Weights of a small GPT-style language model, trained from scratch on English Wikipedia: vocabulary 3257.
Each number is 500 + 25 x the weight over its row's rms, rounded and kept within 0 to 999. Layers, rows and columns count from 0. Numbers have three digits each. The size before them is the row's rms in percent of the matrix's.

# layer 5 attention query, 256x256, rms 0.0926, rows 100-255, columns 64-127
091:519516516513463472517504519477482500499511462506531453538500481484565498499512486496478487540473458552517457480482508541489475522524503487526461496502503496491502519524505478459475484491467518
099:562468475471457498492516494432518516484522546510546478515495529446496502458514485463508484481501500531544485509493480479476505474488509486504468499487515519476452524526518506513494475496505481
097:485434484456461497502501524502519473542545542512426490496474493494500498467492530487510493513527472506438515523443508509506472469457489506524464529471506458467506500514520513509488463498481489
117:524474532477535488473510482478522530569494500526528497519503513495469521514493491505503509518484507525474498507523504526516518524494525464491523504506488482444498516442482505457484493507505491
091:475484465531523514468518496515474490548522480483501497522502492492477467525467479527546519478598469475502494516524502464482494477538497481503475497486485496487537509495509489510498499500502471
100:496562526509524494464497515521505498504459502466483517497540480454466476491507471499528476466473534509540533500481478505464502497482556497502464489519459505509546488506489465474502528519532517
118:505496486509476509492482535494510477512505517492493485495498553532529491454467486503513554516551521539471453480515482497522478476499487515538473514481542491486520500489524533506495516520522506
112:526499419524484438456504505502503515460540542502540475498517459497497519530495544475492519473492529499499486514522506451522480490476493525513478511528474479492537519484492517497484512534512552
104:514487454531550468525490508516477500528502521513492493489469460509486514510515526502529509533465460546483517529530490518496542499505499490444494489461474495503486526468450537526491500519497489
097:503489520548488466505553487518518507518499461498542510479492443496509484516471506541507455507496528488461493519494523517507553565463493498429525496510472465525463511460433510485527486495482505
106:530472500503501501492520506533475491499521494509479528510512501536526472501501498490523509508507508523482509535500454484509511504538479502477498501514473557492524503529520498495511496504502539
095:481530501526497490471484481468519524516463513490514525548502507506501529495499520494528463462516547531491471535464534476498526507546518470494515502468508493484515443504486472475503508494516512
088:531482498509502519491521457531517526515500534508491513478476485494469497526526502493505505517473503480533539490492499524509453496551499501517476517470521493521489478558460455478494502457480515
112:471500509502480494533500485523533466470515510543496536429518528526536462527473474538478522498466457526535472491496492462490493506528466536569483499534486508546499510504540541500504547502527509
125:513507451496517474490486495506509525520489539499492491463531518523531511520490502508472529554528478519478522512494478487520470489494471523522443492502504528510513525514549509483458511538511495
107:495454500467503515488461495526554459459528497480493475505485506476521498505505512521495489482502513551461458502500489464474434489502457504461504486510554509521552502472520545479498517477521499
128:491526503502547538491499475486504523499513465517494491529468554495494516543513468431500502513501460477476514515485518549502506500487501481467542464452469456481469496479480491480495452475480477
089:458483466520464469474499479528489498520556472450478503553519558483492543523539495519467466524454504446538490499491489519465544526469521511498498523493469499470462492494470535480488512495533495
104:470521504501468482503507489538528476519498517532494453498468499513534506499529497494492492499505467512481505446488477511517496495484446496522475498517500505519485490541524508504453469494508515
112:511488457482488470515523490437511557470497485490494508469504472487520498486488512501511529511526526515503525491491499525496523488508498504538500502521543544496534506525534444523487517506543503
126:508518471517473488491512481542486463475497534502471489486544553503509470492462475497467487515561513532538513471557485481509465480531498500557490499534490487534513506508573492536485518481542533
099:547472460526525486518444460496459475486455544520503478494502480530536489499464493453515511522455504529518492510466469467487483522491523491491505494498511484501496529521536449504515523487512466
099:502477492516513510555469483490489491551441507553585508500483518504552526485508507472527548467456469502475541493471511515477569522502466486459508492501459503493507508513516476516473477505454456
116:517481510485438475501525511486510524487451493526492509495533499485517542494526519568486514505539500497514467457494481483547491478478498507504499505504518481496484500500541475503482515451525513
102:533528469515490519545491480448511518474510517458463480489471497505498517483464497484486513537465457503514486480530482518528476522553520473515491515485503499507491510538515517542488504497510484
099:499522495476503516534493523472538562484512465493464555506488470531519478477493506480464504496488473493512488500493525480536474495488539488503496498503517540557488484519465512487510528478528493
105:477482503512478517509504472480445472513511489521565536497502480515493497538498485516485464504480511517494493515500482518470508504489551527485460494513506485506509541536497496475467472488512497
102:528532465510467513494477502505533453511502521494520475494510498477472493495477536493526527509504522517533529514488505506505484485466496482488524503517492495496500483487496463518507457482517501
070:496463531469498556539493488510523511513453494507468509503521509481524490513476495479466506539544511530502477480494556441531479531511533507529488514512513505538486501542518554495523526518500488
068:499480531572526493472452527473502487533502503487492520483470506559532555496505487435483528491476505480504487470514490526466546483501499533480505461507468501508514563489516495498487532517484497
070:484523471522505491474505536507490525544485501487492495509502432513514489511508500452457494469484502492462502560496478526458485545534492504492560491497502475522537501464484454517479489481517525
087:485505483487517522522488500492538524462513477511443515505525516496479479520479487448455478469529541491482498540506467546523472501496489475493495498521493513485491483482492496504482476467494515
068:469482499547512518495436528493482543503529508507493455512483508532512501458516494500525524488476498498486484471483489504506513500464486535534490498517499511505511499512508495518484543511483496
063:476493455474515496487499522496541511516484487535494508508486467530492515496506552467501499486479496478496550497498498559519521464469489522507526455514513470469513498482493510519492518495447540
071:530488488516449475513496518496445508451523485472526495495530523508474470442455522546531451515513503524539484455479490453534510490482500523524470545497542495460479493556513478513518471515512475
083:496456507522460564501524513532509478509515489519507461497476462497463479499465486510487476465526524496534491465498493516509527513496486471516479489495514510550467486507515519492516522550464515
080:524510514454520449509462522522535486556459510503482465498523543503514560480511472526483516505503527483482555533511514469562524495502536505494466463477461501507475467485477527527489507526500485
077:493506473531469507502564475539479474502531499510503511435538537533487453489517511507504484527497502522526453509478510464506507504508534507507506527478539475483484471533515500492505497531506467
072:498520524494488521468458499465520487513485481496464462471492447522498541476536497514494528516482521475512491469518491512485505549516511506502502459475466497498482489497522551468484451507475511
079:522542532520509515473507522496470521474509500487496492530549470526497510512519489492511485487478469472488501533520477526447517489495524524564540501515522485470535524473489493482515503464532511
087:487548499486518513496513533544528498523522512493478542502518461486472498547499511466526502451502537455492542512506499517496499494477518480463526507530484509528511553508448499495474488530507523
082:535456459475476523536542494501478491457532536492511498499486518486495476491460555538500533526498514512511512491503511473511470501540486509516511541514469497467470494473529502477475466472510470
090:495490459539507530534516460536461489483494492512501485512532533496477500551525534523527519480464500507513476487532501489554529495497516496501521466504469516544517515512497499513515534508516498
100:464474493459506490488504515483541523513480527513490524506483474503501479505460487508529517515483512533505493463463515465526465516508510484508484492504562527572494492529516490525531514463529494
087:481452501480487519533541474473507454532497481523491491492509517463540536454513554511524492509498494537502482495492510490533483504505494519512497508513521509517485479501529513507491512479517500
087:494515474510468517497537504554494507487531476515464498479498490487467519470455458492458550457499547496505511486521461473500516535473477522488508495493501569495504521505518518490506527509501474
091:503508504465492489503527467491497490482538502477510470464503457519506501516515483510577481527498496520513465499472493493518481491458500531510460518465546476524475518558532503525498529442494489
097:497543498486492561494495535482517515500528503513483507529516453516504492477515497449467492486562541528487489444483500492490469480483462549533462516500499505518472469492527505495463535489515506
087:494530480488470477510485517479518489482485511521474498480567521483526490488491470440501432511480487515540490509518538501506527494545489536505495529461504493535481468509499480459510464489489523
086:492523539500524550496489501473522486546519486516506488508519503506515526481513475465510493501493490512454513502472519506485534495505497495430483475505471507459462530530485516481507550511475528
077:497444517507520525455536476458510484527492483491493465486528472549484511495499491501500535529487471508462480467495512464489510474511486560498485519472504557475423492493475504496468466477499483
090:544454528434530473515487504511528473509471500460528482482501491508508458464473513540457506484489523552466486481499481488523520474501504515489514522549485534471510503499477471511509516488498493
097:518503494517506530483471505516504467518469510477523502514469500496495559506523503506513491476485550464487523489503473496466484506481532450474521440510453466472509498439493538516516485510495510
089:481506520526536498462485506436460485474489541512492515496475501485492513505478493512481512485473492495465508550535511537459499525481529502510501478538487473494517519493488455514469477480528481
098:531436497484525496496519528492493482463524534511518589505528496499460484466525491525516511491512474505481509517461487496492542475538494487460483514532556519444530467439473463482481488446509495
095:534477462502472503530503491471483545458536499541499440520501503491518499512475495487469504503512510503539473481458454450471529498488460484476491518527556487541523472499545495526471554474496484
095:535490527517472513541463506513517523493524488559524509479495498496532468525504469501542522491501469494530496477439472468521553464527482523494471521516491521533496476539504459502469517492517477
077:523513474520516476479492514535516471491537508494471499498531515473544495471462476511517454476503500520494495459508483494550491478469508505494465512507467491522490498498505474528475487493499469
113:502466505524511499530514539485488490495515539481483518517475512433489525496536520507547523484486513492509536514463509519496477464489540471460521492488505472522433500434467513521516465499476482
090:519449483547532472500499459528464463487527507493490505510503504516483503513469512545480503509497487503486479489491489491451501509498545533514486490527511453497507481521481461491499484507552492
124:505508479525478494504474485528482549458523481506478533474543490526526494483504514496464497465505523482482501493549475500520473479487505535525522491537504500537541472523517487519510529487556473
091:474455509472538491542485474476531514517515518511489512520537501479470477510489489514491498502509490534469487527475496479467553516464478492479483487518510532554477533524517531456499450487508503
103:506513550459507504485530485472462437494497547489524500523465501499479505550482513486492542515471502504455547526468519510480482495502528473506498484510535506497502505450482517514501504492494504
101:538534537467504454485479455470495439496487540517529537501486491490495532511501507482491525471467523524462509476490476478462539536498481507474525495558484453467498516491464458528518481469502483
121:470513493505510508484536559480501486534450489486474513509486490521489521487459480486468447542543475526534521519448517527533444502526539476531502517445505469504498491503520525463483471529484499
097:545498531453490461512517507513441493479508463496545495529537481498488477496518541534500479482455473496490486456429535473497465491525543508522490510524484490445484504488508493527462538531495501
124:441490481509475492497521522523501497482537498478460483479505488512525511508465456473484534468489481461486446494453516477473483467536487499548500521498524502541522483501533503491496509483506517
132:537476517557507477514516469489492463497499480518497526522482521445481494495535517494504472489504529507529516529518514511475520528498533475456524488514482504460526492489459494497543463467499507
109:519474505527490524517509487499510466510501533528506474496512516483475534465540434498505495510458519512508516485515520505513487497511504541503487472500515502470518522506503538511493465498506521
099:541494508476460447512480505529442459467496501500522506517502538504524515495500477507485497474484519524480546501508521473504476532501511503474478484525433504519506574503499502479507458503494482
115:534520488468482495505463502509478532485450536484479461458487490521494492482496453520495502487464471503493472487541526502507499458518492484458465496504482471552474495505527538546519526514507496
109:509453506524467484523473499519452470505521472522499466532482486471492445521518535459472523484476457488491491518494503528489506493479533505479515504527505532485507483498501508534533506470443462
104:546511490480490480520524485436512526521489502505525503501479512532494473485511519474509504503469504492490445481460543501563508475505498520527528516541464510540493493488504521496513528514487514
104:482479507461488478531510501526494442538527507517494498524523522510459511564472518467503477460457499532516529500528528499502480523515534499462527503506492501486509508449477521490505538477434509
104:486466482465511494486475480459520476467470473520537511515518521506516477459523497506508507502477486546493492505486510521471504489511511548510482477533553518490495514495504434490484434447483477
107:511511518495472508516533454491508517491492512515549557526485530518499484531526557471473510484494556510472498491505482486486505528459511467494523461489512486506482524460465455496506494478459513
109:482484474522522474510482519505486517475510498531499479533496549528504493546498467436519528477518502492510476514510468519527491534503538510509533526470503500501492474494536452466476506510528502
106:491527511510513504534537520507482479461510479526531479496510515543496491486504518508510503522535500488477521475462464509475506494452482447514503513521524512502481481504464487512492532457482482
102:436537454480515503523486497487510519505454522471487498481506441445496504486487453515486482542544508500487534472499508533537474457503462540529512533501513505422521446550510532541475487468520528
105:444528503465516471502497511484509475490490508523516499525511499498470519511457441462552517496528514478477509475491492480485516514483512484518570477511483554459483523546504533492487486496512472
162:501506459483494494526490500471557552505496516474463491480486479490525548458469526464497484498546512519518490482489515492501515483498462474552500506469481491564515539493509513458504492496517507
106:482460511560489532519516468473496507506481498505502493544538510511481510524504470485520490489546490481491492510531474491520514524464515470432512475510511483509490537462494484469488488443491499
119:447502490501542488488534537503482451536478504516537519530487506492462527485530469484508465496518466499514547497504509513528498485529552487525533554481473500468468529517518487480501485531474523
103:491549514505513490467505514507534496472496489478477509471525551531529488514467502503457452546493518549512551495499513518516487511520502530529484526483484490496511460493523497466474517534493519
112:499446508480512531501498478516482529502485492484507479463480517481512454480537535501503526478495466474486469510479555463484534489540494552476509513519517497507502464563477493491490475509476477
099:527511471416483437514473498456536468520487537513474521474523480482502491497497492467509496495502448525525497484440536483498468493508476522461527534520476486477456518530526430447534485502523469
111:543512534500502536535492446531522459482546523543517512487535517496480480473524497493502518537491517520501494486506500454484519516500473521511474523511547468517474513535541468492500457484497502
104:488502461495516549491452501500520521501452470485525505529486495490461508505493493504455468541519494510511518522521514522500467477550537524465486491489494506511505502497526492451483476497529479
108:486493496496458545481492491503568533490520492506515487495548473531517509534461496467508520517474501485453522488526486461537506489490464511521505541519534493514566476521531487460520499491499492
105:512495523476537483477472555531489475497465479492507510520528498532494472527490490519507513492506454482510482507490492534495498477550518489498481535474506490524493497483503523492475501486506494
095:540498524473500482546500526455520452480500514551534526496501516489521501461521533487516499533505472504505455491450473481502459539519502537527482490465498516509508460487516538490475522477533503
095:536518518511471507527499449479491471503507468565488537556509486477528542510509503478496512498473497510528518529482486526522517517475473495495487491509504511486533495478515507482472485468501480
055:505504498515513561535507431475533508532491487493505492459529481524496500450419504463511518534518475543546459486530504502509526528520501512521487546496472504493477490527466485512507503491499496
059:473534491511502482540540473516533513495440544517500519508505489514481463501512484533509490528530499484476544499499466489519492488435519505499491496467553498517500528478460498488509475447492499
038:479510521456463433480510513527451475505538496510493513514474488478487502532521475521484519467497480473461529516512518541520437529462519516468508494506535527536522513447483525500529464480559540
063:497507495496483500482486513504467531511553492513477460478490447526472550501477504515474505507490506494496478517450528522483494480501500501520498465512507535475514477512526469509496536517505543
062:484513530536459457507522506503524461503447493483501503505463491492536434467484492536521461488500520489520497504530492480523460513459512517480523479505498489483504541495503454485487515522508500
051:520501503545483471469521504527514501499447507504496461521512487484511506511501491479490546528528502429469528523516511546516505532473511530478495495454516482483522483490480552524502524484490525
048:470491556479511500529496498492500527480493521475474509483534534458493540516464548503569503541523501524553498485491447453511483492513501510471503499455519505495527505495526507493512445556513465
060:445504502509500500504511463545509485539444486456491475503473508491505459471494505484509490543524548496535487503529515460508482497486467474508514502476507520482538525479484499481471499505494476
076:504531465531481481477499499502518483524488473487486516510503542510484505471547514510485530465480480479456486521521495481442534545470538527504490493517528482530499504494505491513501486522543535
065:516506514478509476458467514495482470493502492544473521507508505513527536499525527489530517543526490504501504472464518504495530507507515520522463523506520494481500447497527548499533473492540474
059:516494507505447510472493459504510501510461462506497544492522540543503467510546503485525521458522488479472510503519525470474557488430534511523521482490470472518515533496494509483511502474507494
071:550511504484467475503475487489473500516500476530540534521498469497521518520515530523540507473479465509466502503521505505454506510460473500483502485496545486545527485519497500487495485518503471
080:470469456514523475515495494538510486500538541521504492494522487512491520512518453512515510456471505455452525465503488502531505527521537488463500503541483478516498474533513509475472535475493557
074:522503480495468479488481507447494517478509492507501520521484524491497525506501496470516504516489471520502534500521495493467473492520525532525474479518478486518497465484481460473540486499491511
077:515528478518503486481488535500482514519479495448457507495527515469498534497483528485533518514516519476473529496501488497483520493493441484521474531506514464499543459504494521523501504523521519
100:492504523477521517496454507501517485526494497509486495483452511520514504530501482468484511502523505513507545503491533457505513471488516517510502440489508501469506501487516433483463500453532518
087:499577500525481479498514513464464512454513539527526527512499550507509480494542538492513495483524524507455504484527473521475461499451447505514517506483515523509473438477525474523521451495491497
082:538492508484473512523530547493520447511514523474495523498481531500510504520505507488491478506507506538517516515463479522511467503522470466521500534490515496464504487504514520528490457559491501
076:505463528503520500476521468480497522494503490505465464466529507497508500475471450512490463515520514516499448498465508477460542493493492483498488506501542509555497548537536524480539480495463503
086:538498507501479470501541504451469512510493541466502452507503510484518490473499471528511495506518526527515514523539493497482473559488459508517506486530525488469504473490533457487479517455455499
078:488475517450496519471505473510482532523453523484450459496483501464525500526474557489491465506535487491511509506521501523508492462528510504492475496479524503487515507511490493511507507477487519
082:522453521513473543504489495511495502517468472495547502472491488516478546500502550514474506495480544499486477452486522483514575506479516509490498527533511488495481516458493506505495475483511494
089:541461506499459523475482504437474489528519467468527507496493528516522499482486547532518518499534497513481449467488484491492493520461499516501498513537544513554493486507513520495537482504536501
090:492485512477491503497536478496517466526520517499509461498549463518508505501468497510483546477513491490518476504490505460487504504461487483485515503495517503512473488502517495487519461486525481
076:541520500496516524526495525457495475469511477506511532509469493481522514486486497444461469527531558505522517486519487497519518508472509487531487501479450494480496537492501500510515560460504490
088:492517487553489512525491474460505486564437526507519503505478513516513511502514480483504483497476474493497472495541523475509489502512514504476509467500477493506504525467519489487508535474488510
109:502475514465502496495472483497485520444520473463515545488530553493514497516486473503480447457479483482520483485516465498508537519445500534485481532481523500530437493501516494476500496489489508
099:507482519546531492520522559476507488475499474527502444493471498487498545504501536515493523523533461512495544524450483526508440474510538506530492514471514485511478505525509498495466469436498495
093:530529471516475533483486494516461508478499457526445528484480467513491467487462489496478519518522513479504479536482494483510488463495484545501517503507531499488534488509489487532476500529524480
074:513478535511459500518499524442528500467531489455478491475495482488512461495470522541583491489547500528512497456476524500513468512524478490562464502516500496520466497505511455480537483526533463
130:500536506480574504467452500479500529485490503517522509537486447509471521548549517489528507478462506475451509542492483526516484472504526478486535484510470491511477462477432508491474511486505481
095:452530521490516433479507534482477479536535497543535489508520542485451533533529487482517507530463494445470475519470508533492541505472517494486496524505484467518480531457486523500488466478466502
106:548507520502449492518521524509503531451498487484498474478519541526538454471513549551524500456493478491503473458498505497482461462496465505522461508506499483534526499506501511503498551541522499
089:535472496475573517528479495486523514488458524483491543503497474502551463479509527446518482475501507470473550526536462524520511524467480488507512514490515479496481527520537543454487500488536505
092:455540492502523534443481494530480474513490510520519469537464455507476499504501559476429525493498491466459492547488473529505499496492513491484536483479511489453536493487486509499481481493503507
089:507548494475548511477505468480494517512481518529492515513455460523460519537500464466492492515481517456481512554506477518500478513511507491475534489500510482459527482468443495502483517491482488
104:480546506506513544552532535514511493510517476497485499519502516464483519517475497484482507509581479521525491502455509531462490474491438491515503528480491502550458494509494530510469495505448491
084:491545510500502495480496485450496445500523526457502513466494514462501512516485512498502466507497479541532445520441485499519479471488447498490492517515485521470481504514508513506479493521482430
099:437514493506531536443495498484510494487501477457457498530473482512488507506494501463463486543549540500467543548457504494553476485537520521500528486457554491487495485469524469501507483467490515
099:516470493475524468506489476514561539491519505480550494489500466522510489548475506491479525466504480538514496502531482476493478481474484542457506499503494480482512456480468490463542548512491461
112:548493541524451491505519464506495515514476491483506454476565520501496500497491481509490480496517503508559507503496508456490539479505477496511499510540513486488486506519511461516507450537527514
138:545488495547464538535513491518486504484524533478537529470517548474529495459508477502498459518524496518522454457517511493517494475483450492504458513496524537538501530541551518521535485515533513
103:487480491503432509471558495524491502477485527490520512480482536487492498504436456532501500497511527546503475509514517465523483480487526529548482508466496492504463505540530495493509474533478467
155:518489477517464533520494482507546504448531521489480519491520504454530497499473484496494458513508484516527483475481530471524514462529475514505465550490503543513457502520540474505480496530528475
111:507532508509568482472473510496488472495479467507491452519469453496501529484506511513484532490483472474456492537472484543476517535488499496487513490522464514474561505479455503548474537495511498
099:471505524479542498477504470510517520540494483482444520505530515487482500538497528534502475537498482470511536514559488493500473555485556505479506463467508481496480498494478482488491518501484488
119:498484499491476527541534501531501486485523543507525510469531535482506479489527517498526508515548503525508479487467495434549544449485482507523444525484528555488497500532526488518482462501495474
113:454460503470522496468496496484478477486476472501519534532499436530467521534532505458488542474490510470482538511475496491488523516512509510477537471489507503523528475466472481496493495497508479
113:447507455538542504482503510484477513483521489490527517529478515458499516483476499466517479528543445510527524503486529520477483531536506515480532502484477504478490483488494452492495485494533466
115:539488495508493459516536486477468513477510514530514507485492521514529491489485525489486469555502499568500458473485509474487494476479491499496461545500545526434490509517528501528541467498526483
172:510512478486458514522510521503531497502437513480525519462512512488546501459494503530505490536539493538514497464476534476513484465516451527523449522490532520541468535555563488493516509526518501
101:499519516486534526476483519492529481497497533543523494511476533481495515545539506503468483496515502484496545475488521505498495465535545525506503447474522492498491447505473523498480500472489516
153:508511531486535514481470512479548502541453485502501493522491469482472535522516495486502497495489520473499533538481505540480493535507528501489528466498486483522490473487489495490491554461487492
113:518492491502476487534477519475521522500506488512453491490478551517506452466463519544548514510483539530510464423479491481548515533492508481493477539474494526515482526520519510481514490511494532
101:519472500501572506471498484529523543555473486506550490479508478481492510539498529490504515472508436524500487476497494516507507462468500508510497478503456478502475520492466525467493543472520496
122:520508463506471492524508509506538533458501483489537494489479515496523482484484546484546488489534466522490513493468494500514506473511463528506493509497513512475504491493527474482515505532532526
126:525480484485520493499541483511491493476504482515510525468548530530533467516450536451524529483499484515489480493482493525502520483489498528498486541513504501498485494504536490481520522515498493
102:487494485448494516525490507451567495492526479480500506477523501492522515483523474500505470485504512545491499505477536516491489480500475503518498535480528482496508569556515470498478496493498495
103:508485504515506522525498507488499496489491491458490465521534559476506492474459461497501497460520501519529503499519532451519514509544527529479488538478497508501485426521548494469502441482492501
125:496449459526454546534493520494513495507491538459501498462503546474527502447489492498468478518545466522528520491453525482532458465520469500541477522497508506490504533476558485469506514514516487
117:532453478567478541523549465493536472509558501492487508481521494497482522475495476501478490479526503539498481499488494452501501499471476492481475517511479520500527535497527540475478457525517507
105:513502509475500493497490523458493490477511476543507493484522449459492477492473495512512484527508469491477436504461494470486541435461502551528484547499479506517463512530520477521487492513506500
103:552524492501473497507459509507487525492488526476471480491502458512534461497510528533496513455500521518493521487496503511478488477461470488490526471532463492504525500517523476537472496509482515
099:485504482429485501505481515538497450523570522493489488546512508509472504535479501479503502467493486485501490486517509496504496464510552489503500501512483494510529504478495524477490541515460491